Weights of a small GPT-style language model, trained from scratch on English Wikipedia: attention and MLP in parallel.
Each number is 500 + 25 x the weight over the matrix's rms, rounded and kept within 0 to 999. Layers, rows and columns count from 0. Numbers have three digits each.

# layer 11 attention query, 256x128, rms 0.135, rows 0-42,64-106,128-170,192-234, columns 64-127
542503503530494499495502502496475489508514489517488479513514474553470457496479506509471509527470480465549508499460494496543505464483498504449530509537467520529485497488484511500477482465497503
493512495523525494432492546476525452497511446509471541507574565516470519518457487481484461516524519523529494503517467534492550486511512527506482519506487508523449506511526531513480508468504490
530564476536515514475582477499532494526453516499521474539484509526489472520499520458516467535545486507531518453480501543520533487492477490497472512486499487518431528538482491487468493508521482
495511497465528513518501505473499537534488503516588472478526468443517506504483539461523504489482487476502457516508481535525488503478484499499487485532476508507524503506493472515537517549490520
511496506496552525461477512492442499514495537471530499455478491538495460526491536453525482482497521499472470535532508475479515513428480508516436510503453524495542460549532495512494551444498504
490493476502548479562442461533478500534474492491518436519511520508482538469564551519478501478466518521475520519459467512526531502490465517478473508504499500511523512509460463496516473519538468
511506492516492511513467511515516515475503541531495493506483517484506514518503472455528535466534486503504494500479560510521551475484506484482513495498565495513467501531479506497485462498468469
502505489506494535450496503484480529508553499498503490535509476482542487498501478496501529470495470526512496560533484494448484499494467459496436494521442560486527492494513516472482497499533491
515541471464460456489464525495546523464475546488463512528493471506479498481533470513534519464491507502510506495519501549524537538524477508490522555488496480495482496493529486517483457462513513
557502538545501475489454525484532492531475475498535497511504505519516472484534471484460528497484514525489541491474511519515513495477426527496483521530497473483552501487461527486488522526528466
510504443480519476541508521524479510496467479497486514517494516482473455469524515462527480535515481475481500518492517537489515502515547518504506475510498531491507520531475513491525521495484498
536510478484490507454538483494442500515511515535505486515462453535503495509518556498468520537478490496544452546534516548519473498494534500531446476504497499545488450529506493475493503499511503
483499486505497478451556486503514486538493511486549524476467470468502472518478486440515508494470481558530479487487537508531461532497489500467499468453512521495488499536503500476511523506503461
524523472512474529496448489471443550443488483525554490489519499525488502515512502457450455488512514493487501502507464491494481500485523480470487521444510513470505475520530544472520499538489463
521543486552516494471456472507454515481473453488514460481474498505499506522553504525479509533489495492534535455487495485483478527524477506513466521495550481476499489487497533506520482449510463
511541539488485556470484466501509536514509517512509518519514498529424513553489562522513458499499519557478487461515503513438527516463542504476477452482499499524502520480515468506492455503539471
508498509484459543513490516465487518486461465530485508452513491520439447531541483446525444562525484540481438543466510492507502512530537485494538538469461481451471519519548509500538487456501546
446473476492515500471509445513473486539468518498534498555532539470481495483516537486506465483507482456503471526538499512524523497491496491482492475500510534461506481530527494503489486515512519
503503518469549480495497485494521493486465501515568512530495504505493489498488509509521489483498475469543526561516544467538478512535492478535483493504500514485469491522495503474461525461446510
532495444511469529485495487536495493477532480502533489496513488501542503440541432516513491493486564516489484445518525559541502486486516507495487502497501549497490449456477522480549533450469505
474480488466503545536552487490549476494496500486465476547474491476561499483523474493486494473532526491500408499532520513520468489448502462519499498497469539530505408464527538471506444525515544
516481537519524519523521480535506506535568501521483505510474482498516532480466487493525499496504498510526504532479491493475515490495491486517501468541475506435498496557508536480490445519471501
522410548517485500525540486514470524536485537477520497511482448500485508489493489525535503523476504457504520530512588480509518471494515488503510501527467474459524509486479507484479530484452466
495498495471507524552477553507458527462528483461506519509479564514500507511524524422498475514480548507448519511514520501521539535459532506452508488468499562487458488487518512511510538509471519
530494492527501474512490543493481523496495527472561489484497465474454529532450503538485477531483482514481515471536491528488513463518511514499465530496502485457527494503443533496478505529475486
517489517521485473519519514540508451477502477493476537481482467530462517471504499500491495493514521484499495522471531515475499428492529515542497519498458506478517523488496516506500545488488497
537536443514477496476460500479511510509486517494517510510503530451512487496470440535492450512525507472488489467487523527524523460542538502461515514514562504489526512480516494425493466509495508
495491521510554522501510468490483509501483493502534491482490508466483480498515504482536487471531514460514492545549543483534513462484449500443495492499526486505459468510536533445489505502526495
557504464535457501529478515468496522514528467469463524496494516525514551471548503569471464497458470511476504505481507485525511497440511552487527499532493511481580520489556485456555551481485471
475478497510550536501479536493442488499547472502477528477484456470572471475546446477505513568514551479552542534495454493515486432526482501532506492512540513506494510475497502522520498504471546
521503530494526518473479463484493488493471547523487502527493486453485498485468507524530457484487497464526520543507537526469480508504503516492481523488496470471517562540491514506479480474528468
498483534489506514480496493502506483524509465449525506537505560487488486477496487504517516506530526474453475506578466537493537555466486484482498502486518439530517532500523509506515493461539529
479508488520504552525492531524470489518523549504448493530521484453481556482508485502450504553489517476550500464473479499501482495479491521517486460490548520511456478466477485488484495523455475
485483490488486499478476490472472527505568519559512464528554467545472521485485523521502551492514474459485485544486490491493534545525497506496486502508531459454457446510527487515463500481495513
513518497503474466447499498566515467521499528527494430512462537510510492488522493538468504472498540496504462534505435498510451495470475498482449524488458494488570477482531490478517498485490544
507456515420469481539518487509536510512482519517543486510491517475511515460503500518527470477446423516505480497426500485502451477524485460456464531497472515510514496506492490512482600495492515
476478506459485467497542550527474457483483465482499449470556440525490528486463530447466446527509497521464473446505572565494524501462495554494516456535490469465538451505473522514546490506481486
520502503476513492504481489493498530480477499532514479482534491488527425469494545485513511518472498449525520474497492511563489486543473507485500469491464448492506502505466475472515465494517518
454534435478509460534497544477459451486531535519498435489501480515478505476515524514482514504503474550488502494466506520467531512542507484519506510509492449513470528432477507520516478517522528
501515466465523505551516557489515526472476520453515523478511504493511552537508531555565541494477516481540470468508484492537513494517497528540517500529504506507531510525479478498486511489480471
501515496532518471489487498491501483496515517504529519498495533464502473527489490468537512502478488488523511505497528480558492480482540449454485473479472481467478534527469483504496510513524483
538477500493486498484491478534513518513478508507460461517430505522520501520494492559500503523546496472458504508488488536456508488488568491422471476468488471472529483503536530450521558514484513
492502461503500473525493495491488494502554533434470467480476461430501459504481485510499509501509551505489504555565519521499522482492486528551473531547494493462525535495517523570520440521498530
509493505527504495527462537540494530484502504470510509468500493479488474523516512521500492527486529487511493550458515481542503513543523505482515508522479480549495504509534490531457507494501482
492510518515494541485502527460498518467486504516548500486520490495471470497531485472529528472539540498512488497504502497514513529501507487492492499552489483480485498523498469516470502466467501
537497488515499514500483523492504524505497529504482485534485524515519495510478500518519554506498448487548497499491490473493499491518468519485486481502515512517492499480481486464492519518499475
514514547507514497522465534526506556492512526501507476460495499488482499557503507497497523447479499508544528523485484447531476524495498481496499462521525521499482499507575485478534503503475514
506483496537505493511491495488507493508508480480502474475472512518508489521484502475507499534473510510482463485545506453487488495484486506496531484507453506489519553493521488525500503454513513
478486532472495488481507478495489498532508505492542513473461489484493504470514478503520450493487508494500498479494474498523508486517479546499513517509527496512491470503529520457539495521517465
480493497507498502480488514532469501464511525490516481446534487473503515477518485489521467504479479499496511557486503518471569504481511510482489512501527501487474533497498531488499529509498495
541514480492527507511470459507507524473506502500536453505514496522507522507484519525454529476499508488488555567480487512537500484548485452482484485525462531512532511489520528495502530493458457
529543492459476512504458494509521510493513525488470503473482515529490497502535448478483485524493502536516498516516493499512517501495484481509485566492513482494516488531508472498504520500516515
526505516554478494510518508491500461502519468481479491511514507532492491487481527514465480544517524494485495467499507468502510461518463534491523491504452487538492514487500494501504487476518503
492507505537504469484507529525458535478502517508567533500458475513449492489511473507493502477501533479501560471507510479449480484515503460478499466560477486517515539497510507510486518528452518
546509483471536494501497515489473520468468479506516506477502498528463512528522543470485500520472459514474478521513491509526445478497519492476487520505511452510497510555507500478494514497503515
484489506491500489528485472505543472514501536484523488512478514504505487481507447447486530444508519509501477477512513511485500506492528512491527509518531491505516527460507473519471465487492513
520533509465500517471457499502534490485525497514485525556471499526487492515516501464532483458490536504487513461516516467502471495517467534457529530479484522482470480493493450500448495544513512
456507516522485501483513539490504517453471495496507462463518542494521512543508517543479535515460488470491498466496523479487482494487488498483475491516533477518490515474485534517504533514514505
513511520503501522499488466530502519516533509468500497494494488509508514499487494533492525480499473511487497488517479488507513516474486536476506496549501548509517516496458477505500466520504508
511517504540510504462525498460562476440482492510523523549508482445502520493471482529465528509524483507467526513488506480518517505495480493484500502504478500500513474487518534478532498456524487
524472534468519517467490487532536478508535478497480516504486528494521534466518507519482552519500474496513488482500490491454469538471537518501504483485489517455465515523488492522493497478515507
474497542518510514518515490502514510559555494497496508494512507466438487462509485475493492514513518460537494487511463486501511494494454495518489475543527516519528493506476481467508524516516499
505485485491511530457503495503499517481510490508504488480492533534514486495503469492535481495522498502466489503537485510509483509489479487499528485506499503482491506492484525554560496483491494
503499491530528488513499489501507514516500509513516495542530475479519507475483484515508515521491520518478507522514528481483500480495521503520471537520524484496481484466501544451457481496528506
517519509522513529505493534528500500512544470484491492515488494554517489510500517526519531461517485500519495488543519501497527479495489462524454438495477522505505512504482472509511492518510500
500516488504517513523506479497511509487492506497501485538501470547492495476512481497503494484500524523505506517485518505476460477483506479481471495511498544498496487443522463501530501489506491
528493486471500549528484514510528484474477493500495491521508492499532494520521510479510505519501484517491531505458516507532482489458486521482473506477507515498512509490494496527484484527475560
503526481501525480518475498540499529503501482530510497432516510489527485497482468548483527521478497503520500537510510538480537457482560470497486493481506506492522498463459481493507507469518478
502487541501501503496538498506508492505489493544528503489470533513503496519491497464522500500480492470505496484491527472468507511502518512499529529506504490527469500503505525527444511510501483
522485479516488534512515501480502512504478493492540472535492492452498497460459510476523455514507496510453464471513462508484483489507532509500524497488500498536558527523514491483516515516528526
483478525472521506480516474484500530477483490491521514486532474521497475518508521474517473507533515498497522485515510500487509522479507513495534544498511475488461486515539531532490493487516480
490501501450556506512503483497502527510566485500446488486504517510507507505488444493537535497494479504506516514512475478510496459457472531492524504479486485491513492539499502484499537508504475
504499477464502478487429519476515503558515499518488500508510464497537485516516442515492516516531470504513496528487478475514500515471521489501480534491509491491514487506501474521523554504527507
546463513480517514532483515488488520473498507487502519508483503451522495504489500500485492491473570501481546506503496536492458465479509529490521531491509466472457549523511504498471451508488498
473482524489500535488476494552496477493501486471499530515476516451515543500498520509498494496499474491492514511504522498502500512505511497511510502492509442501537514514498519482501512510521496
490529512532487488485536505473524483485482508488497531514469503486532525453492502482516492523500508473496505502508514507504520510465524464530540518503509486503455463513527499458491488506513485
490471503529475480487524472473497513507500498502502512497512463516481488520486491476529541498518489503512517493509488528510511494478477528476518501492500500453533493511486517498497513496531507
514487483523496493493540511531530471497515498466512497502520486505518529478485483507506465479516548534503502501474455503456510486508522503528489501488510507515498492482515510510506495515509531
505532501474504535523506501487500540458491530522521465525495505482491472502508488499540516515509446503491497533485503465518492509504492521493502473507461478483502507507456527544452547483469526
529498511495549481500468502465494511492463502499540458547479473504486530520513510505489502519536492524468498506493516510538517501520485508489496509481473476497467496466470502497509500523508472
520490516479501481489500477470513492510522504505511502548516517503493491476477504496497509491482500508489490472451530506465484512481506524550480516503519502450458529503520487510508490477502465
490492479496514474494476545518510534500497525452526536464478551500485500538537510501498523512514542511499498505496517507451475515499499441532504484536496473519502468476521478523471521499514508
504485503537529492500478483497524482470462519455513491527501470531499488497510516489519532470505544512515498476484472496515506514493502509482494505526484479510536529462496493504474505449472520
513489496496498455500481484508518534508493487469515514507518472475527490512489496544495512502525467527518496500466514529539521513521514490494491510485510503488508483495492508461509498528511471
492487535496455505490473519514486505498504493506496489511511501552472531503510511488514477532504502491485525494486496491530540508502499485454482499516509480496466511485509479535476486493488480
519527505514483511506519508489489507506521518505492487497518462497499480475474520537507495508542513499463501499508491491532513477497487516476508513474529455505501500521475482533496496503483507
536471500525509506495514505498477533518498497537474472491486490526492481479483528485486522526467495470513506503486506477524526472499501525469521547537495511518511503475528512496470509473469529
499514504526481514472479516449485467510524478509477552480536539508491500514465484473477467515520515505536498509516489501553541510520494497506518519521489511510499514513512512500520498509485476
521544473532506507486553495524552500498477522485503471528509497534496484543491535468527496527519494518492530470480490512501514474492504500485502538490497480495473498504484502496453505485483499
463468551500516518537506505494464525512472555495534459459538491494533527491483546466508491481496486468452451527505507519553500530515457498473504484507510509473511500484524516516492464551483493
515505491516532516474496500501483535508521536524512526474469460504477492521476526470502493522496524492503480529511510506479484505457463498529464523464478489486531482541527521535507558459486492
500483457503521493522478484525484460536475482479471456533499515513499538468540514502504489526483518527506496512495459513508491520489500518495508497493510520484544504508467485482537485492522466
514478496510477545469484485485504543519458543554519488488479490471502533499510484458469496513570499535533494500455551515509524484494485494463495529482535474530452504523495523526473483511458476
547508481487477530454444485478481543519506532518495508499465528461529466545510493463508531450474502532510462525510508479489477496529525483531447496530523525518513502512547514508493522483503544
518487500485491499535482506527501502475499518475468484523490491506500493516519461486507509484507520495521536472534492533527519525532509508492490527511489505503504524499489480504503459524528467
513544528551500485507492531458524517481456493461504469548483493529523502511484484504496544526448522507477537467494476500521525489493439508479484518532480485504519481502474487481503499544510466
518474464458496506542467482510501499477492529474476510534466526503502470513523518508525465544524466482507525514497511499500507517506519498521489501533504503500499488541466504484533517525486498
499481503534511494473516511491474483494489458506495462522511493542471512513511556492505505515505489510496487523525495503512495518502540506504481483519466497500481444538500519484505491529518518
499521488507491486463526478487515499532477503517562524489468492482485483522506474438496503492498505522509484500484522495543458513497488478525467495484504510546523497508496493479517500477497493
484484486519482536492439486488475545467476492466506494519531482499536484516505503492488462499492503494457501510518496504487515496490503498489508520468492505478486484508510530447509479542488512
473542516515480500480500490515471515504538496503514460481508466502513493536521500532488538506469499468486539492492508506507472512501443520474483519472557456482478492492474501496506510504503461
492491542507494542454489473501505536490519529487496532528510473528457523516452537516505479468511512544487498460522488509455499515486502546496497464445471513519504539495498480501481486512515494
514498514494471531477490518471499520467498493517477483502531478510486514485487499432521492561506492503467484506497513482487505515542498522485529514441451520487452512507512512492550507516485534
478503519463485533500525474500504487497502521483518513565541493491491493495504527490499502548505485402510479495514504503549519432486498500444517474477487504495475481548500508462520509512529509
514512539482551466465471462517521506495539486528518470522515516463494456513505494507547497483502490440497505491488551486524487540511499516498491476536495523501485493518496497497480523477467518
526490501510464509485526500527519511504539509479524488480532482507551505486485440490530481472492549511490483464485521520509507489485478497500489481480514496475495456467472511496550525496481507
524514467489505535468534496509527482472505493493509480533477483488527513459507477511509512496541504486507458495499506507526501477459471482505518507499509548505480468479519508474532472503485503
493452491518531511517514489505525503544528500513477501515488458522516528456467487521515501504486522539555531578500529535465491499494464457557449508494469508451519488510481503464466449513491510
520477532508490516534535494525478496475491520446493521536518502501457495496500495532533475513479498453527561536484581501549486443480501447501511504516478465441531510492481524487493513493466444
519491478456509493530487552506471530495495503521529521511490531505463494495515499411492513472460537479457493523490518517507532513478521537503477511487504542512478538493506487528488531487475553
547480467531474502500493521505502503501501500490530496485476494459489523473461488495518510541517475524505495452538478503516487490520530536500480507493540521475512521496467501481499529523473468
519466537522507500499549527514504455508539502481475518476490464521455523478472493506499496513504499527469503520482519485514513473500489523520498531517443531472518499498502507510497513491491504
558519489509490487466469483489505532510477538492498491535520517431475474479483502525499468516536536458490483506472532559495502490539509478481503499516515509511520520476482494461461496509493487
513501469515531517491502475479489481534482512500531526492470461480495458491466509494533477493519506511506497522534518487508501460492493510487479467499519510497504487535537512460505534485510502
512502491502485517506512500480514529520508492492472502505494512523507534466538496551475457491439473495496522497462498461506506544478507535504501500500490512521539475455519519441504534474517511
452494511517563515497473532504471452497503459484504521490495501520585499492503471474522502555525531470533535478516512485511474474514480489523513479486533526486488512463507482503517535487477537
542499500494495487475473473487472514526453527519535490460499519460497504455515507488539463493513503493517510532464494489492484503533505502515484459514521509476512547554504521523489506466521499
521512529477522539524508491515490479510536508458503495495460528491498487484490492484502492504521512479492500523575504519486507521467486478493528506499539442509525540518501512514494468487513505
476498504549534518505506498491486490538531517498456461529496503487500539482504477482492500504482511447515474491486475495478502483495512503517483485525535541504496485491489532498516494519452502
497543469505496485510522510492478536475532524540484469522522465535480509511496490513505534495506477489495485568496472508539522502516481492479481514504538457457446464509539476531498505456475481
531508496521454502487520497536491488482490545525503488518492520493485507505508482550482492510481539497508485479509465492504443458477487526469460515507455469497543514495529501522505509509487544
490516523420476508527495504512544521498514514518513497513495500492492482470508481502510498437477463494509508531457511495505468480513465492462482510515484515482523529511490492522494571469485493
499458491460495481486532537533529437521474496530512468481511459525504514519502517471483457526491511504499451463506557549498502531493508527540503487526503473486489474488467520522523532487482486
552502498462496484504468461485495518526524514511522523510513487470512466474475514473484516518448493509549504469507517509541470519496475511524486490476479495505463510503480469463530491479515484
463564478475507458510499514439478463488542518528504485513493490508455465485520524517499541515515517527461526497447535528468515500504512465508485474515491454505464521463489525538499476474498509
528513451495553492556485514478525526470448499521511525511481461530508538519514515542511537482504507472542488493505496504535530462513495517529510525515521480514527527534469472522478501482483499
501519509507509517512495519473492488492487497516517497503511515485501497525496493493500485512493491469514522515472500493548499475520493489457480483482481468462513540489458472508526507533523504
511484497473519507508465497508517515518475461511512480497437508495517518529491478542509489490551499520486481520493501504492508520508583497454452521464471456503545472488480531472517523499477506
517529481479512484516502513511491499491547548460493457489511498459499462506527488490489491473507540491500479539513488496513466459500484499534513515512484511487532560472521520529516455484500529
538475543508478490479513513528463498491555540499413486491509513557466511437561478481498506521508477435568552479483473453513556483503539518509521481459484496499526557436478478507502463490483532
529470521530518555485449532482527472500456419518471514515467481529451508528482502489461471556553529492505548453520476494558500514478502554518523540510510495504465535513505465522479485527506486
479524498509490494489540462526541514558491517455502501502456491476510459536479485479517483548481479524539469500497472514484451487505515509482461504537484505509498494488486466489464548526507531
491504495507484535514454474450481550516493494483514494480483503435494474517489489513507511522506488500433493474481499513535499518521478508494536565537491475560549491471524513524518476474493534
514509535493490492466458508474513483517496564516527504515518518503489499482519543485509483501526523465506452503511523508476490494492483473486497541465483561467492463494501522542480469472489483
478492483479515514518472515476535503515540523519487504504480557500446533525542543499508502476486517487457547527440434508490494504495535537474490516480546448484470490501487520455500481482487567
502506474499502517494503516487498500519507548492482505542488548472515495467525494476494536492505481510478443532454526496541554479540523541458491489498533484531491537511463534481527464469502557
536485412536548514469479526497492515482499537480476490523506557485531520515433511477485499514479524543476536523504532492475505536493485515517516496503470508494500486504488484467473545485491514
518541524472473463544508475514513514504476520514505483534533494506489488469525488486495520469478507519480472489498450519472548491499468517458496518524523481520498484512494478502525464501531478
503464499464465499512492510488511451494512517502522465474533521546466499485520504490456531514496471520497510527501520504524499499491461475515528523493500490505513483481501549514492521525518485
488481459490489511495486501540509537493448498481481518497501472521436467475459492467513536545521517449542507481499540531555504486514513513464524516508494504493506531495458534531497497530528516
482501515485509462465503506503483470523499512539496506521463472522485504529521496496491537453489526484476524498502501532540468536439490478475450512516488493498493554531523520569494465445503507
507450516525470485514536455484475446529489502501500491484508455487526463500499492546496533489495507519460461455496509482514502555523484527485498474491482552556528464475538455481446505526489482
465534500510522461458458526504510464436481473511513539495534525561506517454573484491505512457538466503549493510523414465462493428505505488509460496481486578500493477520533465485511466495509519
490459462485482505474499512536497527478477449514498486495528499515479475519545502509498485516493524476527468479526507469515499529484489529550513543507500467481515490483473509490495490508537508
454544542507543544459461484525513510457489503523494522480505473512475488500528529516531491503521502494481443518506453528492497526533475519472465510476552485488508538479510541494494494485500516
516529494480476542483531512475513534478499466549480493492496531481462480510502482479467482553455512493446516517461485511532525490529543506508469544521493476491479483518506496486512504463501471
445449507502508500512530475487503482582495542495479509510498506452470520527511515541448450483484518522508505476539514527529492531486518484486518525511473495530538496480489510468487516492544510
490489508496545441525470511522507442497460498535533500487510560504485491512481459478526531475496480463501485491524534488488470495497463480516492495468569536482468464516520502466489540507466539
526474436513509539498496502554519507467574490519484511440459467500492491464518440506511467519492518529521533465511472495534480486488542445479480565461519464485507519519498504510486485467499522
489456534487494532517468482502554428418454512499515522535506532526499554494547488479553478529532509456503460464522475474499462527542492485534506482516492471503472525481511479477488467501456508
516530494470504534476508500499515499456542524546503541549471527503457484505541491542485515540491518525518531521489462513533527469477514460537486463497473463459512493502472503485519492480474494
479471531482478502499546481480494502489452481452575499567537452486530516543477538512502447542474538478481484526505550503478469478511509490481488513522477507551491492550508495465482511522516444
532504526455496490494471527495489500430511470447546510502547445492566513490486535496486503473552535536470504539499488475484545492501525500476455521481525523469484520506494443519503486561534497
527517511495499507529489497530501499459477510498525541500503572499443507457531537533473476516498506514477485457485537526503508485475509489519522456525536507503492532446440515518441454466472479
510480514514484418568488501536506477510469492525492529492488529506466509512531517480567532412517459468452480494494526452484492492509471519547468502479491514495535492517496498515493479508476536
526541486546479469454492515523485531510543491461537502521511490470500509472475502483544487510503512457479482532496550504495542480517540504456476535490528490459509511541556472492497458520488500
495505539484503521488527529489481494495489484501486510510488448465509491496489482471549528510490525528491478538512504559523507449450479460507524539510511520544526477454484521450519557537495443
479481519534491508557501490472503503526514472463475501483490533487494512519491504510493468502473487509540506493502492506467492457513492501451517531555488546544515439525540489465495546471540499
492531507492501541424471550508462487495549511560518564442443490460483468498549547474491488545459474498534491473482484541554483477496495497519511515519526512523507533498498519526507517489488502
510454532491519504471444481504501485528498508515486538484479469497529505511535508512496498460510518504521539498541475431492456528509514510461460547516464473473510555547516457506476497563520503
508473486504535491490544500469474480529534486533428493512501552472476474490473515476499500461525477496493510505512502501505523533425504485508490495471527516504491515466515468512516525444532506
518516548451538474499538505542518522520473493497494485516522509479474503457491469470461527494442507538530508463509485525482491504495531487522492512520574491512487452536520505479502525483502475
486476499516490495505485502484485483518567512480501503471525462510528488469452528490551519523492497469447441481485500478512455487480499527469535472497505471468510499492547524518482535546496514
487597507489463499527507505498526512477515481521514501519519545446467454533556532546512462509515549528485458501463489523544450486511476530465497555537489497486483484510554494514476520444490497
506494513443524536481523497486511545452499490501506476495495447484516529456481461477492487534490487502529499476477472532523491483485503496421485508533482487510506533462502512549501518510560513
500453471488524449523504535476500468507503436513511456527495497464505517509489520477493523498565479517498519486473533534500505489462513485509519503472531435466506482505488498482498544491507461
503508471488496470516448494522525490471514539482540497503524522504480481492521509449544482511470455506496501496501481464495479470553499517549454497505503485514494487521457492516489493503467493
499509471435496488469497535521519486457531526545508444502532491490493470514477526498489477493468524544472524473538504486512493466519459508476529509560527526524474476492481505493500513514537460
446581499450554526457531559517508474447522490489527501495531518493459504451512528491547520504474476485512476499517490562541485468467508516526537504485559493497499499496517496467490519525441472
527508473527543509492463563497546457490477503508516511523497519465504479505460529475525466526444519489436525481485451472531438479500523510508516503498496475496489509546480484477469535554479496
532487494514505492482485435502474508513474544493490449501477506490527524502484511496507469506528499495460538435499486499487504520495483534477568462508477522509515505494512535490529501545526508
517489508568426534524533461490459516550498527438445427509466399538522492503447443513504530473419497480460503530556531510422470552484530465523514481529496526542515497483522486515521472565508523
# layer 11 attention key, 64x128, rms 0.132, rows 0-41, columns 64-127
480495460502525501486497539534492525467491527482488512453495509518501458490499502513513520515523533466450491531456512505526461502523498543511548538510479506511519497489491541477461497510502480
489495500504496528494512494463518493463530526559543501472469532476528474495543507512452517485510510467501469510539515494491537533511518498513537493505480492518495474500456464458445513499516489
497515469516521464522502494521506510494495533496516503559462510525506527510490495488500503509520500473520493488509490482459520500562510487498479468515521504508508509497465432436499471516515498
516465533510524492514463475509484536493520487479517470491543506518481501551496514498519503498473490498546501512490500511484448527470475523490545488539523512507442526488515501492559509458463527
504484478539506499472499522502502493492535488539503495552472497506503492500478517499523497534438490505475495494506517482513499509479461518507500485485472540477559539517466505538535512496470530
495488506470500486491515461481520477526482468465496510460489510499472516494516526546545458515436526482512512494478469513517515490487462534453484521497523511482470483529519486486490454556501530
493465481491498533502509520508490465472481529489525480499508495469485481477495517494531501474452485493512497559479519487443548509499492485489499506527584493503481484453471519481501503505490495
547510475497503549494479495474513513491530490465536454516491530499487497485485515490461514465451495527494515534503511478534491462519538504489498507537484506538521524517513582455474527521493498
517544499464499493496479468512511475509504582480464467490515510516467470488524469481484484557514511530525493489473504514514485511487427495492470540525515478481541473518464517508524483539537492
532490501513473479506487496471470480474534454482493446490473485505519456514530528502500490477462480498536484492491517474462526472482486512482509523540485493528483521441505527488514528550545447
483472502515534483500507491536491528509480531532489525523503475484465484464502480470482493512514490498515536451518535487506481514514501511464499498503480494497504518501500539525497471528520512
516486464511520455487503484495490476523508509494502507508489468507486523489506538499511537497480515504441481506533524541521428536490543505490474485500518489509485497544497477462485500524527488
496471484530490504513516490485558458488528523508538473495474516470464510522436483485477527475531486554511443501492524509505468532517521528485513521464522536466507553480499496509485476501450477
504497508497566498471461485473516513472539487541503494542520496526512491500558510499525519483469495489427514492479488493474473489486483533499483551521460510459496463526502529477498477529496512
471511515500481467496515518462510505496497449508474458509519511474479556521528500525514459557441496473544465499502503516471490506491485503523447541503513477518498495507499546512483521515480480
495531500495508544528460451514488526517527508479514476532499519518504492529472538542519500483513489512500474496474486521505463502474506501553540458556499506461521529482497520475483467498510534
517496501493541553509518539495544463487484498559497526546513466497517489548524473482471523554537500489464504486466517504506504483505486491464479535535452466472522483542513518484503479488532496
482474499458511487457484512544502520543499486494521561538485492485485511476545490518456523509489474496509451547527509474493504526498524558454524481512480510479448536502489510470526512462530530
505503517510511508505505491482508523528520490528518542487514492512452470505536481493481489506530525472541474502507497463531464459496492506505476466516537542493501484484501456474521486507529499
548471471504497530445517494528497529471498508519545463492501498559545512491494493512531483502554529484472486522477463497482505480524496470458476489487509517506470463440511526550548551472523486
487488485472521509482525485503512491515479571495538485530496472541523494516489510512500513538493502537462500524500504453494498443493524496509482534525532475491446502490549560482545507456529515
536505519501509555518470473506514453515521480465492501503491534505499503456511514514465495458488524483465506499531555505510505495495470501481495473512478493463467459538489487512494496501485506
465495512519495521508561459526518539486503507456463499527538450510476512507497493506491460501503497531496482509489533506467447503476497503476504545497494506546490479480451484508528534473499461
534496514483551527493470539508516495477483474487508523508477486471522518498492514461496493490502463501481527511477490468541498519475514538433467521503526491483492491471500488543513485548530555
516486517527536488489466503521504525500516487537513471487507530511493456511481480540513508493458531472469482504520524582518501487502528496469466489506507534527493525470473478517477507513487496
503523512506480502531554513511461483534502475511517517521471529500536479531504500477533530483507525477492521500502532488503526456491519521518495510494456475518479477505477552530485508502492477
509473514522515516477450519523497521535479493508561466554512521457512464462469479491527447517495532518459466488495500491437496474526500523511498513485517483534534484490490488461493518531521529
491475528497515533493500435533517504476508477499529504511523489525479485499465516472484497531541507529503500509547482492519507467501487553476471510525510496528488516490530479447535510491515487
485506479483557486510504509466509516474503511498472470514510510512493513472562476521579453459510487498499493521506493453530528474474502579484518478468484470535526474515515488510473528479510479
466480484530470488469463501462513497530484453513472537477508426539547492487540474489480497486490507436524520515460529479500528492490517469498473517474519487527499501482533507528485542520502515
561474498477508530512478518496503535495512528470490491512495491435524506490485488485487489493468504505530504502516518532482502468502500555479484461500501483472484524538474493498484496510507515
512490533498484510479490437504506479509520484484491499507486537477518555524507544464481475514512468475513523497532507491504542493499489498537500531494507471470554545481514464506543528484497519
499523502505477465494533505487559511501486473479490494462512498482531519440455467505500482505464488449487484514454494526512487497434516530558518500495547471497455463528519543483490513493494507
526489487525474482471506477478521518488524461495482506491527475499457517500478502492568502506516463511507515501556479521517471515507476534474470490489510499463521484488440526470517519510521544
507495498500432447511489491513472462479513509513527472503515530510491520484533512547502470520514553547486470514438463495534505480524538489456484483504497501522490501514540537502466504525523535
498483502478492482547502503448492539447472474489532484541488506498493501462507465494486500510524470558518521538463485490502502508513499582511489446511453545502477478461470528545450507507509462
550452527539553492485498509510474477512475500515507437509461479485456528505542514514503511539535475506465480511489502546523508512511493461500544489496521491523471457482470478522521507524513458
516468461517498501486478484467525520496475501442513528526494478508465446499474505496507501505508521475503467498459497531497494526514490527555464531517533480508511536506510474467523510506463488
512491457483529461500527542510490524516499505485500520447477538504486487544503498525540484495481517542500562483511482544485483491534473435540532459503497511554487444488487508515562522473554528
485522516511544497504459474466495477511474493480494454501527508545501484479520511468501550514478556474532484447487484540493497503500502535537503465480490479521513526502492447493480482497477499
491467473516517469499522515499491494519533505471544551486502487474512451510488495524478474461506474472497482494468522509532498535510483489475495495493483470480499529488497480460527469530535469
496494510490479497451488509511461541497521513559489473550480483500522553490480487504529475520523475519471525477480525480524484547495509495462462496521470478525463495503532550501513480466507487